Weights of a small transformer language model.
Training: a variant of Adam for these matrices, 289M tokens, 9741 steps.
Each number is 128 + 32 x the weight over its row's rms, rounded and kept within 0 to 255. Layers, rows and columns count from 0. Numbers have three digits each. The size before them is the row's rms in percent of the matrix's.

# down: layer 5 MLP down (transposed), 1792x448, rms 0.0401, rows 970-1069, columns 384-447
# up: layer 5 MLP up, 1792x448, rms 0.0454, rows 971-1070, columns 384-447
down970 102:125137140137132117071143174112169191101114110167093109122059163179141111102144126149098144109134060123089097166193103162111123101103123131134154055103110120088122122206140121164111111123144147
up971 128:041097140142135144160124100069127097084103129144165162098175080048175109129128145127150134108123152090122182095136120094079158141109099078132135170125134169152164125115135086166108159149103130
down971 104:097104150110133255124132110120130106116126139097108137122148148137150120126124135134183168109150100129095142156112117117111153132143110118096158146126132121136133119124114153114161126167134118
up972 070:129038108095133115145144106134108078148115071172165085201158217050169098116099148121130140088099175085149119116066090163161144060104120154061119087089148161070120142145113127153109133107146116
down972 083:129158104102117081174102111180138151154096088137196139138151057142145125143140085167115111089135135146125129084110065166123111138125161106111110123130147104158119053145078125168121133116144110
up973 100:169114203123076113166142074128145137130214136119145096150116165124153170142128146097135099173118137081079116132121145075132129147055092183108096116119098110132125089113125113164162134136179175
down973 104:108116127120080000131161154157100144106082129145145127140128106076121126124108143128044086107087157164142107069130142107080097106141117119102179118141108095118117137135096118171118078093173154
up974 086:129097105099144082179158114122123109099115152126157187100079125096117095150114216153138104129101118152092152083175179104109159113147049146150121162116082207131106148154115121098200122138148152
down974 083:129170140156093045165091139177184193096110077161137105205118087172147088159184059148074173135144170128104139114084145105122093148156170100105126156138145101160183160144121123115141150144165078
up975 074:112077119129111111164103132133085126206174154124113116088143137104184107125116177083074147130128175133091167124104095136139116171083091115170145141188110171129154166151110152146125197084129151
down975 080:101141133152128085161155129138152143150129086102162123159128009177101128097211107180142145154127118120124158058136129099147115109108143100095109068120109096229161103104154107204108095181159106
up976 092:124125159103084125162156151135148148176121127130179055122132162101169169145125165141111106067191102098135159128075106173153099189062158103086167111057142144109122071152112137190096181155110133
down976 085:130164176163214012169119137137075122077121144146143184140158135159139070145162157138061114150095085170109092128127169107106069178089113107097104127147136142115065131154088135099154142101162181
up977 084:109180155128161110120129101151134102156128122109184060110139099030099160127136174125173083119149064116194136027063146166135137183108154126122166171075126160106134179051176093124158092166100116
down977 099:106204144122132000140100083133119134163126133078144118099154082132135172119153200096133103156173135152164143061112124150130106149116159168171165169108172133171118110075140124124151121137124100
up978 085:089104173117094124127157100103173140128120137107177134073088106075201131107138147145096164144179149119054147145196094161151138107135095059082183059132198169113112141154142124097133128121076136
down978 084:097191135112173029112158108218060107094123143136145176143205126147073086113092118136133181195154089092135157048098141173164131179124124149159132187112103092144122108142100135142147125177112094
up979 127:094107186160121123161167110120113136185164134112094093098087147109171123106027112112117088148090117136106062079093142087094122157076161169163082135126086121132087128081106087184145146130135146
down979 122:139116191134111074086150142136134152135173154115078110088122150130103115085077078133059077112077126095090108094167112130116080162134173182123081127138109134116150138090100108128129177162115158
up980 114:142100093088149080152128088127096141190149166149180147153056163114147154125140101115115117179107161109117130134088130136111130149172176152121187104178129107129165107139123109090122135121141145
down980 114:141115143178082031162049155147135147197183121150216107122139142192129109145162125120116146158125079134144153116127118083082099070133136123105075117134104109100136123131096133143159151169158165
up981 108:135177103113135151139153142148099145175179092148148151143113146108171073108153117123123133120131144111100141155105111031120136157069156108131116091126102085136065075157174131100167163081142085
down981 112:105124090169170084169156151144072104133132114102143116151085101154100147190123132128109086118074172111167125145074151141144081118189123104146175097099106135121116097152113175149160124134132108
up982 110:027105149101120132120112048059146106073114169134155142147106124129114163125173120130132123115115066205183174142079110097138104189121139166202105164059160124104145178126111111134124178125165121
down982 109:174140192095175132096177125139118174118145159099108145145065105145131099136129074088037053109084111141119161080172135147153140151146106119074093127119097113056141125120110099094169109132107120
up983 113:135171214119174088145124104134103107202155125109129070187130155126119129102118131083187065142180101051152080153143118127127088114036112089107143112108163155124146126080145125163139129090081118
down983 117:132134171115189000090088113112158105168144143102138134146103126116117087120097083173176079141142145146078064107142114124090126083068092144088147164097131121126168096137099066127135129113135137
up984 093:076162106084140136138140091043173080111111122166082153103170093107161124153111133082153098150187144139114117169124127116155111149146138149123168171157140146116152206177150090168142091129138154
down984 094:127180124174147036089128168156192121166139086143147150109116105119128095112083184088147089193142149100153161124210109110076121111177129145068177149066157124154099205162172120123126113092102121
up985 082:172109091114111072059115094131136093175092129141130126161129162081115111094076099125111118136100149147124134168144104190100202106134129124111133153160112167102130143097120138122170163086145121
down985 080:152194188159148065073128106127147150131144126113126109085091104109116148153146129168129092116100096096132130131114110168160100149122152143112173082150155162103127083121092143175130121095133181
up986 109:150116199136114126096172120058133118127127106154094127132135161127154142117117104127138137106161110075111145132103170105180169145144140139124052122135125106084067131117123117093222176115116119
down986 111:198165108096118000188168087121114148130138135098115121097108113145163115126181117109117133123114125156136110103082103132102124170101133111156140094093118127153138107092116066140177191157159070
up987 102:104158100133157105121144063088041146101079090102133145144039114128101175113089138166150143149110163197130123139169124118107192115173075168127139182139085142097147196155161166104107109109145162
down987 100:114131117146192055031125124080132132103083130146124113111086108181133098151157144144058098157169134148075155130121128121130120123159143084052155097113175146182093133100165210136083138084136188
up988 107:098095100111162117107171103130139077116074155165120137117157131129110133117119118103099096166124131146082164128177168051130091123118104068095111142103178149103081176130191166165125171114149125
down988 089:100105123111142054148125157117132128114106186084183144100097134150078095170078102150173148149178104113141031141127150203112150140092117119158181156124145084085124098162100108138172100078158131
up989 084:130099120119108162104151140105159156108093112080158128113097120086138086108111169130078110113110142136130161168153117147143115125169124069133104114115230136143078183173084091113160154046112109
down989 088:173168190148143186109148159111168168129185146159118113124111136134094113113167096168125149126165107123152134070140167120153141156085128149123108189100097150180152129080149142143103134106120126
up990 120:116160181133095123094174084142082084167079095114103046079134190104138133027139139094185080199140140145128149205114136151134140157099115119132132140076152074122029086098186177176142091097121132
down990 128:104109125087135094135139124117168048101128081121167084141224162180121161181099122125141203153126138155144089132125157116088091141143144139123168102090132109139088126128180146144106081144125158
up991 090:095055089166123108123188119128100157133212180189150138117117116129109081133138174115123160119117139174130100110129149190112166138124100123069146121162112080081144123120159144157124132107079119
down991 077:128171124139137020088130098109133082106133193069079163100137130168086122108117070119121097138143112144166210156068138058081143158103106155171155139051128115181103137129162185152114154141149144
up992 106:105125134128148097112208086124102178144133092078104157157129120098137111137078158102114102116158102156132116141133105084132179128122160144131152173185085106103137098158170175168141193067119139
down992 105:143096101169163062114123098091170157138210121189162073138133147150087103130114165120108058124161117128098160092067081073089162084115094170152080116152097168069130186181123100170071118127127100
up993 097:153139166102139086126156088138121126173105143112123163124146150135120113162080122148121117155107112150145083090128169136049123153082101112078188105164093101149200134128168151106106189154146103
down993 089:100151153145141027103122172140131131153131116146100168115147133126135121078157110104064110132097042117135157141112105154154065116169139137182066156133093120108081062108098150120127134040104135
up994 086:136056178103177098094132126142149071127152207152147082072146218121192116100154124118119116089179154131100096143121118117119129082140126065105126118149135127132106113086110127096097104189101102
down994 083:128158110134082046116119173190141155115157082064071128106175100099095094122110134085123099174091140136115116127138098178118132083111136148141125077117176130122188116131161135121093189139155107
up995 105:093096139133163151171169108138130186124134068153133099139066157151121139143138170084092069119171197193156158104118140117135152104140154081171115085159134167095128124113141123100158141124105095
down995 104:172132138110094141082109161161133086105114138110121153111130139096146094100138137101148110120098111057168115108081108113182157142140184142098120197152133130120130205147128159145153167132173166
up996 098:112101204162133106129096142124123105212107138107095166166138144107137155124151174157116157186159062129076114085121145171121131134108098153103125107088176161083105118122105098226120154112120138
down996 097:093121105093107064128146094160128108040103130165149080075071106127176103132135092128087135107139159107150106135162141175136168128136098113160094083116142121124116123110111121116119066135079102
up997 090:144136183132146139124146063122119138167175083100109107148166089110096126117162137112139081142120062104112137087073138110095099079091130134148129143129124072175187159120126135159111207171107138
down997 101:132110153133199059102192184170129100072133105120098142140058171157134059160036065122099155088141108106072112143186133120152129114159123148133118070110156120123129108180140123140118145134160155
up998 119:097077146120166144104169141109064135128125120109117133139077177111106108101115159071104133150119187107140163106106114120135132104103104113167101071132204122115100097114222137099152083063108100
down998 119:112132075152162240118185132145113076076143166199109095151083111134126109124123123085218127187133145130107157159102132104123063162104142081145110126145123107130120132145101174141153097090151119
up999 107:086125100149121128143108142142120118150126098138144080101155122117111147132113181117163116109094141168187141130128161125107190119097127099141076135066123187089203166158139171125127087099110079
down999 103:123159147102129051119213108148095139184073122100132039170178087157180070095118102111149052077174112133178075108180107117094137087085128120125137208138103159127088141108112103111066055114143124
up1000 103:079124106107119105153212092146122156128061118071177146052054154135221128138116111081092136145078139165140136154086148106144111117125108160194107129085192113114110098149130164122117093091092112
down1000 096:115108100048112079124132110095146116196148120116084122116108164152084110122124127122205080190146099101181193111091147088159094124110144093116145093150128139087129133131090146177076192118109110
up1001 079:146143206124139114119091113127118107174080113157160138131084255099131071097130123155132179115129162145127153170086084133107154177114110205143115148154201075142102069054121146134118149120138146
down1001 077:142167149132119096156120156092111133108121095154147161158156086168141163155118148080098140116142072102144147099180117111148120091126133092073117122084130100166143085150154071095147116164160126
up1002 083:083141098095056095130167093101058159105108105144081150177129115112084193095092122107097104142132110152114109120172185087151177119096141107152142169108118150106152144128075081126131086112186114
down1002 086:106164172112163030147117116107150129118157115132142122099135085174167106104134145150188117118114145183101100129121126120123076173106174117224089155156136098122114121099194071095089120121125127
up1003 075:161020117161143102075111115116165088102158097122152137154125221091138109064113115128152108135122140056113123113135086093111149117109142137074144102101133133101118114117131111117122153140153133
down1003 083:139190136141084134144097085154128157127106118123145144125177053080140118183141147118149163136134086148131136087161125161138101103104128105142156108133125124194140082084133074157142098135187077
up1004 104:120182135130118127130184126098156194149101071104087114113133135076129136073102151131166097110140113101116109088119085117136102092127148148163110092173142083104125111082145112103183129127134126
down1004 109:114166105106158079153137169107076142123146138124058134149185104143173171142105117146106138188153119179064163104106136140100182077101140113180156152141123088116119112136157149144144116119098117
up1005 097:104149147115098171164133138146114117141185153124137093071134113122149128098201102151099078193122046136088181161147146169179118089099201066204138138052124089103148149119166096148121097134128118
down1005 093:132116184127125021122058121071129055196153120109145120163139122136134116147128130115114205073140157084170108088137133086056145075122109157142112131139111161133129140121167136050106155110110157
up1006 102:139100153170150111174060132139162090151137154178109149105124189053167148132144153096141096101148137171137104095132145122147077155176118087108105111153123096084062098136164145127104153117028111
down1006 114:147138140150079125093147149085124121181140105065129117174214136112111136154130136185066076121121169037113143171147110154169113115128107116093161143121106139112176125074162120184137120141176050
up1007 077:105072111120136164224111101130130125105091122191155107125132155039143095137147137115103119111064139117152148101129133153186205109077129163099133077129122140119115103176087179109097138112123150
down1007 086:139181118140156094113149191112122145141153126090170098166113019133124156135137108106118142161153073151143157130157117134114128132067131072136101075159078134128115089133149130102151107140122097
up1008 115:063154104156089155128138117026105158079170164109150161146124126100071086123100111088139145167098123121060182182129126182125158135156083142138193118103128068061149085095121145144168110089159136
down1008 121:126104144152104122092180110134120174136099121172092155107132103106166161118099141140139130111103078154055128091154120093160184140111114109107083143160168146119129163148180063096096108090169172
up1009 113:164146139118125117144106112139127120182170143127045055137109173079238098128087117120159096120098095149105092096113117157108159106137136134182153146113131109164175164065206160125126067112073146
down1009 114:145120171203098020177160144149102087113139158125096183140145122125115116093095065091090141095139167171140141128120145113183143166216102142057077139141107123072127157150130132084173124117156100
up1010 101:158122092105164071111107090057116050187062206107116107143149127104188127162095169141185096173136186078149128106137204125137137132123171136097142129162162146128197209156195118111135153119101109
down1010 089:122157136128151005137086160141140076109080131123120171145175128112115163185162109177118084138140111191171084109087154174109107104160191103073127174121112156119112144133127129121129143122079155
up1011 080:144042183082165130158062117142135115167169133146102124097129137131175051131137161088104167125153099146070158037156187144086089145085108117093108100148135152145137093102152134197083144151058072
down1011 078:201133095112096026129149085146119157127128135141166123164126079128154167158146087101095163094142131137126082093089137124101154144190111198182134096102108138128129218129116114069144137123158143
up1012 088:089145159106133168171052167135188129091043101122097129135104133117138104132177155101120120122127104155113147145134104150126169098150070173158099129117124077135165094147146121178101123114112130
down1012 073:136149112112141058078154166105178137095201136163165169115143103154172130130102137145107132134180124143109106094144082105194097135177159147080082112123058169147161124169134125086127147134152076
up1013 118:167130104086051135085147157142117136108155137187084134177071142123154098125089166124185129162142070132153057143104210112072100161107139126110140130130154134117131135151184112146124087133159166
down1013 135:113114101089110114136154111145152152125140146150089144155093104162122107125100095184141132143100120142169081120172119151092120185193115122193140070146110086125155211141126091072141123162112077
up1014 107:109091159091019118097136118101131157114170119120119178097052150049156089125079123140170126128150114065045075141135117097098125122082065165127128104113086127089061099128120096158175164071151110
down1014 111:117123083120094057124099147140115154111145146131181142123119118154127112157091152148115153130155114179130117125072134095089128079128142136126047148121170123156172150166116135171037122103141102
up1015 113:096150150136081138142126059091121100167163152192180117116142125125126073133119121143208136143071133105139159125152132071127099173128112133154110186161134136154146182115105120184137173125095142
down1015 112:115100128115159043160176141095142150183084070087093164133194119063160134190136068114125170168159188105152127131152134074137190138171092157117118131147154178092098165169057112094108086101143122
up1016 096:052162080081115100131137102118140104063129117138161131096094091108111182121117175061123135146098160081152119111172098149107116122132083119155138174086099128087118129086157137159128139129157146
down1016 088:168148146154127152133110136078135099092104182112105137117119136174119152083102109149121145115102127152160041087122083154133164077116108118104119122137149196106070103212169164122146115140115230
up1017 112:163155100080150140149138104061137172091189086161118140117051190121146106093174157088157159141176103122151063142126202132087084168159111177147146145134134125104111131113147117174113077151114092
down1017 111:112135060170127047103144148156144134114157134167111162139074167122114095138106136152123184117125126145095093110131121195148043165086105170114198119123084118157099131145147141166103125128120062
up1018 117:126171102086108072165144060134107066082194070140158152138101161120124125135121194140157164126187134079120132149052152125152119148208138155156148093136145085119146132033138127175109120129104140
down1018 129:165170060105066074112106150149165190117129171101151186148106120103158110114135107185133172142144123159105091078081101147155143136196143140154090093129086151162155164099137111089094156170110161
up1019 076:125073125156121093087104140147153095114132088064163113128140156072120066107103095159093161109139186092085119177127032123133148155163090116139160069201135119083125075099099147139159180088136128
down1019 079:148216169153128109128126153138157108110105077155178189112196090119144108102157154116114124141141144104113142090121112161183164144104159098158112094188122120140149114090119105110163130156123097
up1020 102:150038079057078100127151148123053149087118147092088128101119117090104166141144146107129134158131102184046156087076174108071213146164088152092181165094091105129157159100118196095147118099129110
down1020 107:154172082121142101139128140117153169126162175142073110148124145097099154100081168117178118126183192100158093127136104117035161106153110139167181106179103103206128109181134154096161136148082147
up1021 110:129124093107140133118099143091111107113068107166135133164052136135112128104111132096184105175165075069112194125142198124107084096153133107146179141129156165144112119111183075185115111067044032
down1021 111:119140058165169069154111160119152170145079106103127179119049174152106127146167171077151102133129080113121100169138110093085146125143147164155158109143142092122086129160144124133113095088121084
up1022 108:138186166141154136183193115116164096163143118101129102159191151159115150102133161099123147140129090124083123155129122134088097123041125145112092096145141051110091150136151093082136088141135101
down1022 107:073140148131145177106147138134154121193106174147143151136126115168104129173130121124097146141117176107141110073114156121110100121144135187122092152118135120197102110093106118123158138143134139
up1023 112:144118091150178140160109093079101144153122111096135144053131170125112060126087161118184167189138090114161145151119169123107178141129152104172134095156147050149047099151081197146126167105104122
down1023 106:094064135141134138135137166101135074142089170140088120143168131093109181184073133117168124130085208166102108106124134138131129197108155144173081155085191106114164139079128160099147117108188182
up1024 075:142015158152173143079151169106120103169138164125105135158190224146125097144113138151118125174174139199102120111147102129130099097122068088132196193132077153157114168121120158149133134129126080
down1024 084:129159176117170050121115171157184155093163108102168143142125062103113168192123146131148119091141086145115136120139132145137094123119127133084131138107169140116110112113147129101107117145159131
up1025 091:116162138091083109137105118093151140114108150138076161114102065136186122147125119119150102153135135090130169108136168122088133123136027111124135204074102167121135170085188086203094126109159105
down1025 094:125111158139126080114140150076139160132147156156157102091129114134088119186171095158149188133132065095144093145112164097133123143140080134134110125134162134185151109129094096125206166173216122
up1026 120:102114056091084139156156146122146103083155187189113116128085145099149108154114101084086112132119089146128145193141152082160152131114093126127103145118174087094080175122129103128117128063082109
down1026 130:165131187118146207122080165096132078097109189172142102124141121156140111197136058140155156121174185127139126128114125108136180121125158107138122123093153116137162124164135077118132154135124127
up1027 080:091121137088127149213072171129130103149162152171023115124158131094168104115166104140127088136104121122107180130125113142168124227063096108145157120103070099154143137086131117191137128103097087
down1027 078:180145137136165063168177128171127120160130082115166099144125087175099163134140111186137147145074106140150144046182134157151106137122189145087165110094146109193180195108094103124151131164125147
up1028 097:060152192113150123137128126105110151165165154134151156098101089106213119120111101120067100099180125175083188139130094105136110143114122080131166125124123151074145203136170076096132136081103110
down1028 099:139150092194193154162178122102112102146147097128159091127159171108104097125140130119117178097104110079174058115148142118105125112114125132162126115110099098100106094136054099110163134092154125
up1029 095:081109170122118128122150130113140148054159101156144098097068111068129125053120130112090090111178110199108143144127142076126103117157135186146147136182175139121096140173125169155140135076112104
down1029 093:072141073122134037149135149123131174146124131118140126198124151144149082155100103133151179086103171134169111136188083129138084190101129107051157161125139166097142126151148115136102207153105073
up1030 120:104145142099136114097110124084129174149113117111158126106173102117149137099123115132132022102149077108119147101129136202139163135140166105142102148155134161123137170110100126202172123066090098
down1030 123:141150088135119120150091176092082112110070143116143183085049114128159101129107141134149215089144121129143189134133146150108132139096146148138131123044105122137143147208156112159111126110177133
up1031 107:142177123090124160100083145138126132140135130176092110102066107125147098066124150168181136099165122117160161122107116131160100177134035091103150161138128156107099129102136107209142173138050114
down1031 102:174154077121090070145075101140100137150148155088164114179150127178112082143106105189115101141069118187168087135118170127113143080080117112115139132136160151158180095163138095118143092103090149
up1032 089:167122125139137141129086126061119153135154140152141066121067207093166093088108155124153110128156131122114195090125146108143114169152140203171148132164132128156115088086155160107115206102067144
down1032 088:113152132185138003152118145153139176145063130127133178155111095140132169183143074147109113164084135128107091178148121135244070075140163164134145115190140123145079092095148174138134084093205029
up1033 086:013107096142106115213196123129107179124102137130067137150155100081101110112143159117108131074183114134138155137091100088163220214107167104132132190149127054114127138151086147174136146130139126
down1033 079:121168143151187035124149083156190142128095128101126184125083055185173214110109119118143105170157111142074044097171170138087138095158134092114159115185100110143159102052130124099151208183145113
up1034 101:105101119153065103198144111117146109132097167142121164140142115126144073111099176191099146192130058121149187108123137107138120091126127134157146166179111107113197158149122169165065210055087100
down1034 105:165180125131093082185101123171115101118197120104150147089131087147148154204080101095178166051166080170108126181141141064107115042091080178150083090110144116160116148155088187118201120131135158
up1035 077:112111125121117133133102124137081096189092156117109158160123090103114136155088100112172174136147115130160121152116160102109209040178117166078126232165078132101125114122110145095135134134149133
down1035 079:125207107128157117147133150086156164116120077138138149118156020146135164146109110157149132106139182125137136099134108141148057139069113179132070161096117116114166085078109137118147143119132101
up1036 104:071150186120114115171095071150136073139122087210095124090151106105206154172104107104120126095147152140094156133170112141110124129094138097122126149153079162133084139100096141070089110115059112
down1036 108:120102106167088047097101133083093125112156117091109141078182124080127067109099166092137095090148131123111165127130186084141116142128133144075143169109152162108138139143134121153167178113129083
up1037 084:125101082082143143103073164121101130120123125165133135151135131133182094106143113157116102209117127138096111141124117144167127080088127098113152092131149184111103141094133168145116054151080118
down1037 081:079162098149189057120092120145130135115148057155115174164070101163104148108160100101112140114140094104127159134158129087052149113105112156103139112124120138188099097142081138154100103184140122
up1038 081:150129145082141145096144117114111129133063152137068086084085197092116087102134194089144137128114141146102154175136154136097168146133121156175162111138137115111120047133107203082152123151101125
down1038 090:123184164129132021075088135164114111166149155168140105177141088110137080139174141158116143153128131119123136111141099164198062130119094164160112116158168101162134115173121086124156127164131134
up1039 110:157119146132088115103150111095119110148145105122108107079110104091135177104145149172118139109115174126084135110087195086070226137216142091096189083094140133144113172105128095128135120104120083
down1039 104:139172109106144125116085162112168114126142142115133172129170143170105136138055112106114139073133134119142152114137127132131126097143049163133097105173151118150177122161116094097056097110131094
up1040 079:132004090102098149104085153078102130112117165173101071090119163101126121140096127108168131144145142179151155096057143095154133132155104182092166119100121124133138130167138184089147161156122108
down1040 080:141152130158058126151180151113140146161100102062121109097153103140156101099154116089110120141161094147118121136155114135104111114111157150162109123103132112138122149212075122109119074063176104
up1041 106:148132150081162160130137145093068113113114165128089150146063141098081133174081180120131134145138094172092100102142179103122208098125107176154170103108126072078152121117143076093202143097148160
down1041 106:124119094104135053118139139131147161180083140165156153134109125100153111160143141074070075145119126108157109130080134094137105159073154152140129187106152081167153080132144117079130126128115090
up1042 127:137109143164084143144126140101136129152101153138127121107107135139102105154159127091167057106122041105114071118106141117137104151167121096117109144123100180073065135146139087091151077092157163
down1042 145:138117105137170005051223234113148173173120085190098066166143147147144079146139118098162095131166124184105114105094157145140144111146089158097142100155153136069114111160116135151136130126133129
up1043 113:110089183139141086131143124087136139113053161106144121149069082137147151147116167094104154124119113156178135121144183082053167120159151137115123130137158092138197157137156128158094112146113091
down1043 122:139169179113121024133198135122100126130142151089123155124140092146185099147083097162073138121110139077136134145203109187071155145183122098085162163146113199112124137151118099123102108160081077
up1044 095:129092178104139139167083120138137130162148097110176175107122158078114084128182149126120129103104142103140099165120139183093140136089087128128187160173116140124146165108172168156095036171096074
down1044 096:120163129168155171149174147137097119085118136103096155095073126185160090125116074167117145154156100108119114175057132064129097083080112167103133011130122100160125052179113106141100103153176126
up1045 110:073149190064095123168080154084073159117084148148086093156142092125104113125083110083171112137138063104156146206146157107176155157039102163150171207119144125092119140110180173162115110140136123
down1045 102:120145128152133093096110093100101187091136145171125095121109162151154154119058111104131216116102092124088140063159117118167137193080150132100116111060141074059176112167148200140104097049136145
up1046 116:078120084145115157130177138127134139043115205133113149084108109092190120076127227116204107098134165118081111116173165146105167145101107118091155138136223132132115110131139154141147103134020127
down1046 118:098197141110165233160144175137135090136171111137070113108133149063162133085055133117187092128110173131119114143141136122129144077175144113122146121172109114164162126082141097136116120122111090
up1047 095:074121177150124149158146109114166132100052101153120143155143084134155128118107078168119114131132089114093146159203154160080162089149144053119134090158065149138092134140186115099132162071121109
down1047 098:142117135114116033142166084116158064095120147149128149082147157108146138120091160141144125128124130133147128128049124136143131100138112180088157162133142128160112139120172179117084163115089107
up1048 104:104158111126143155155181171130142156143090112128115142099090070091197127076113115134121072066224116196102084105090156136117139124109090108070139112118167159103122137121205080133177150099076119
down1048 106:118153103140157117093146180131156130116164149120137142120240107115168107150156115128088129149121128126091089115123167159097135080145126121089119164146130143126121142151147104126098111078094127
up1049 081:148117113130131148140151146083114092182137107115122139148114178148156117087082121175090140110118124137110129164129148090113105126123088068141145200129098127127132121102132089177106114119121112
down1049 086:141192144115126102156124117170144208221201102118137138137159126153103153128170141096040092137154097118125163078121103104132097143093169146131153154097143133158141169124156139116183153074181099
up1050 118:156089122123100094111165088095109089114113077139150150196096109107138107132101118094097112157129131138187052123211163135107144104137156137144115112174149100094104108103073132171150139100135139
down1050 126:076145100134107092144047059117135081078173122103168141087088129138091178148110140175128139107100139098139146201166120125080079173157165106140144164089111161179104171170170164052080130112078109
up1051 113:115129142086142131164158118101103132153142154114103143075081134084103118143179144125140139157161146129133124181148139097126172129071086145162135111144104075156217159102138158177136141114118101
down1051 114:176122147112176084124117095132139141116134149077115163112179130094132144106150151184111156112157141132091130116102073106166153126185140126154092111163139059134118120123101138128135125115180123
up1052 108:148140126114110097127132090110112151132105136159080105100115159113133130111191143076168103177131176131185126136091191063083163176127163101154138100117090114161169135093136070084134103153081066
down1052 119:138118101137141020126070160149142096087119153155137088070160076114116130165144197128159124102151200123194138107107163162178129140150143086089160128167107108157131105133112169173134194164146063
up1053 121:122192159086082104131177097122165125126115043112129111137142139092121143054147157129085120121167129056085104151149149146046151152188132111150153091131179130101076097100190109120135113125125122
down1053 130:112144101124105102142168123090093073126152163135091072148130128082142136096150105139074113129144140136135112077106142088107046113150153132157088096101084100132127113157118167074148112137117117
up1054 080:107062083091149122149119142144107111140131190093138114101151165115142143177140145170150140128138129104096156158039112099118145142127139191075117188168167114087139093156104159088107176158120120
down1054 082:177178169144121067134114150121149173129133124101111140194141078135106088091130170160157100088188084117096146067109102113129101091155157192106180147145176108147143177124141081105148145145136128
up1055 092:137075060104111121098148135129138113129096106104140135084104154101132125059084119139123070176143117145150157134175202136111090145138154076149106187115107200118131121097139130125158146140113119
down1055 084:083197149203124013111205108111118104126134143148144149161138118150147145153146126121153128183085139118153178107075138109123130151102149130143181135102139138076143146145062103127179097089145128
up1056 075:100093169170126108166136136083130147136152151141080159183119185126137161124202197106125170128164110169087147119177148097095127114095075117153134124125105099161169133107150096092088151192150114
down1056 076:140167126132137029151135117141157163092087127124123115157138093158120141088147128113137102114132131143082154106192103131125100150147178105106188134116122116135111116111145085141145111114145103
up1057 100:172139079131128140127119145168153143153182185110118130116143163077104065090133118092094064097150104109168139126161150130179135146119132140086065160102132196106090146143155106104103057072126108
down1057 104:130115157123172057100133124106184136206092055116142142097132144099146119164146146144136104117152159134113107109111143166114137163126163074105176099184129123138156122114137164179154147063180106
up1058 112:161152106110097109141122151099170103190116165158143139132150173128121119117083160154132058094176047148083166110072190094124126126126133141097167155157107192096106125128122139126086084055154095
down1058 121:171131140168142106044138140121164091220166180160130138093215126145151063122112122125166071097147067126169124103135167137112167119129167131115106160138148149127093151167134116087125145139144188
up1059 091:147135058093154101094143109084100112135124124168166134160112142120195157170098162104128143169159110138111143131065206096096067113164116119106128232134118132117093139057144074107116183146083132
down1059 085:125166099156122073103115125140163139113169104038083106130107121146185091079075088172170118176126142136103185141161115154164063225177148166114049149111121077137132151112126141147123193087152143
up1060 116:136168125136128094142144146101129154107091101113117188087179155087112156133119133098168136132152061090139121099124210049098119053152166146157094103139148118107118162164142116138116094119138140
down1060 114:140174115227125112058179132138209163115181104140165135117067144140118158106150108145118116091110113112175096148057119155150053173177124129159065085111091140146097074113147102122180126136132152
up1061 098:112104120109119105098116157113139154118053135057045096116153095112100159190100225157122135104122092130071135080119088126114131105121091103089136150113122120088105134105173122168123143124140127
down1061 102:168185138087147141142193085150115108121171154135141109148051117127126136076135081077196141172146188144174096143104136124024128100170141160199126114140131087147133123147124136089083116096110076
up1062 079:133049124114129110131133110128192125103095094148082113175072191108088153148108129124164110125155188205150092118109135101146136151149142151130147080129087136163150117157132168104100131152122101
down1062 090:184148107114134127159105212126151122150117121155125161099121149145099186153200134136100123105132081174110173077119099086084091133116123161147181150124118131134077101132147112081140159160110102
up1063 111:119165160106106125135083149102121128155148130126153122085125160094137137129158140129140107119169090126100142132160116126159142159166120141125080084111136137105124141117166124129133163122121121
down1063 111:175192176092123000105138173121106114152122109054115114172133166159093105095147168103102144120142118123088137112120139127098158160136114122144121067165147121122111119110193166161091168141161040
up1064 077:098083135154150130136124145130155149156112129119152137175108086108159061092112139141108181096130109134121094146142123140091155167109096104093124191167135158134102097126129137114115155134183107
down1064 074:131164170113156080109094142168178142125125075144189150090121069102099120156151108105174131110096176156123139093146123119159143088162171123084133121125140076159109076082106118139130091152169150
up1065 113:122105153125136147192105122106109179155122138155104150131120127098140119168146139139115152181115118119120113186126130134124098064081136122142098070135175087130089072132211109171181104069108140
down1065 121:159165108156109237158117173072115154161077075094127185101097117131106131180120139175114122121121132123159146093141091076145123106155136181200153150187068161136156124170086158157117145167142138
up1066 127:064129117164083126199134153100148133123160156082115134141167114140180140135082168157125104133130107139109144134093128151128106122080090081123174087148169159119097087120133076121161104099079118
down1066 125:128164153134160255095112116081120144136104171103107166122114127130120113056082136110099155148178139134067114127071156108058149134109114204097132161116127093147114098206138174090170105086132174
up1067 107:037136072030120072139119085064107135090133169126116122150142101141125183147053176112138171207172121124098130117182200069064166093122129149155185136111123125139164107123155112161085070158107136
down1067 100:098115117100125082129159132107138240158165151110058134133112146186078118106118134097163154109146148111124158097134150072110073116168149125145149082109130150107118162139146098113130198126109124
up1068 109:146183135143114075147183080088095087120164150146107094148200110102180156102100103121157071106243147072140119084156147086109127107109113107093113150192157127147137157094130099160135117073098138
down1068 114:095131114107117064126146171166138125080164160069115154078090141101134152101146135177024138163107143185168131193102166148123118121111130137116123129106108122117091145113154154135091052152157141
up1069 117:161140144083126067121171097115116179172109150143145130115067174150151171100185094108206107186132129124084116176121121056082133130112115125136138097155146074092146103040144082129170167068082164
down1069 130:129140139092100108187153119143075066145155171023139133132128149138173133126162083182047102170118196115140092116165179121149099079106117092116097114165095125173127165153156114150057156148110135
up1070 096:142146143109113134157100121149081105122086183203105150110141117122124088133171087119156107122127132090098201152188154100099074175137145124115106109151125145141160154105157167176138148151156104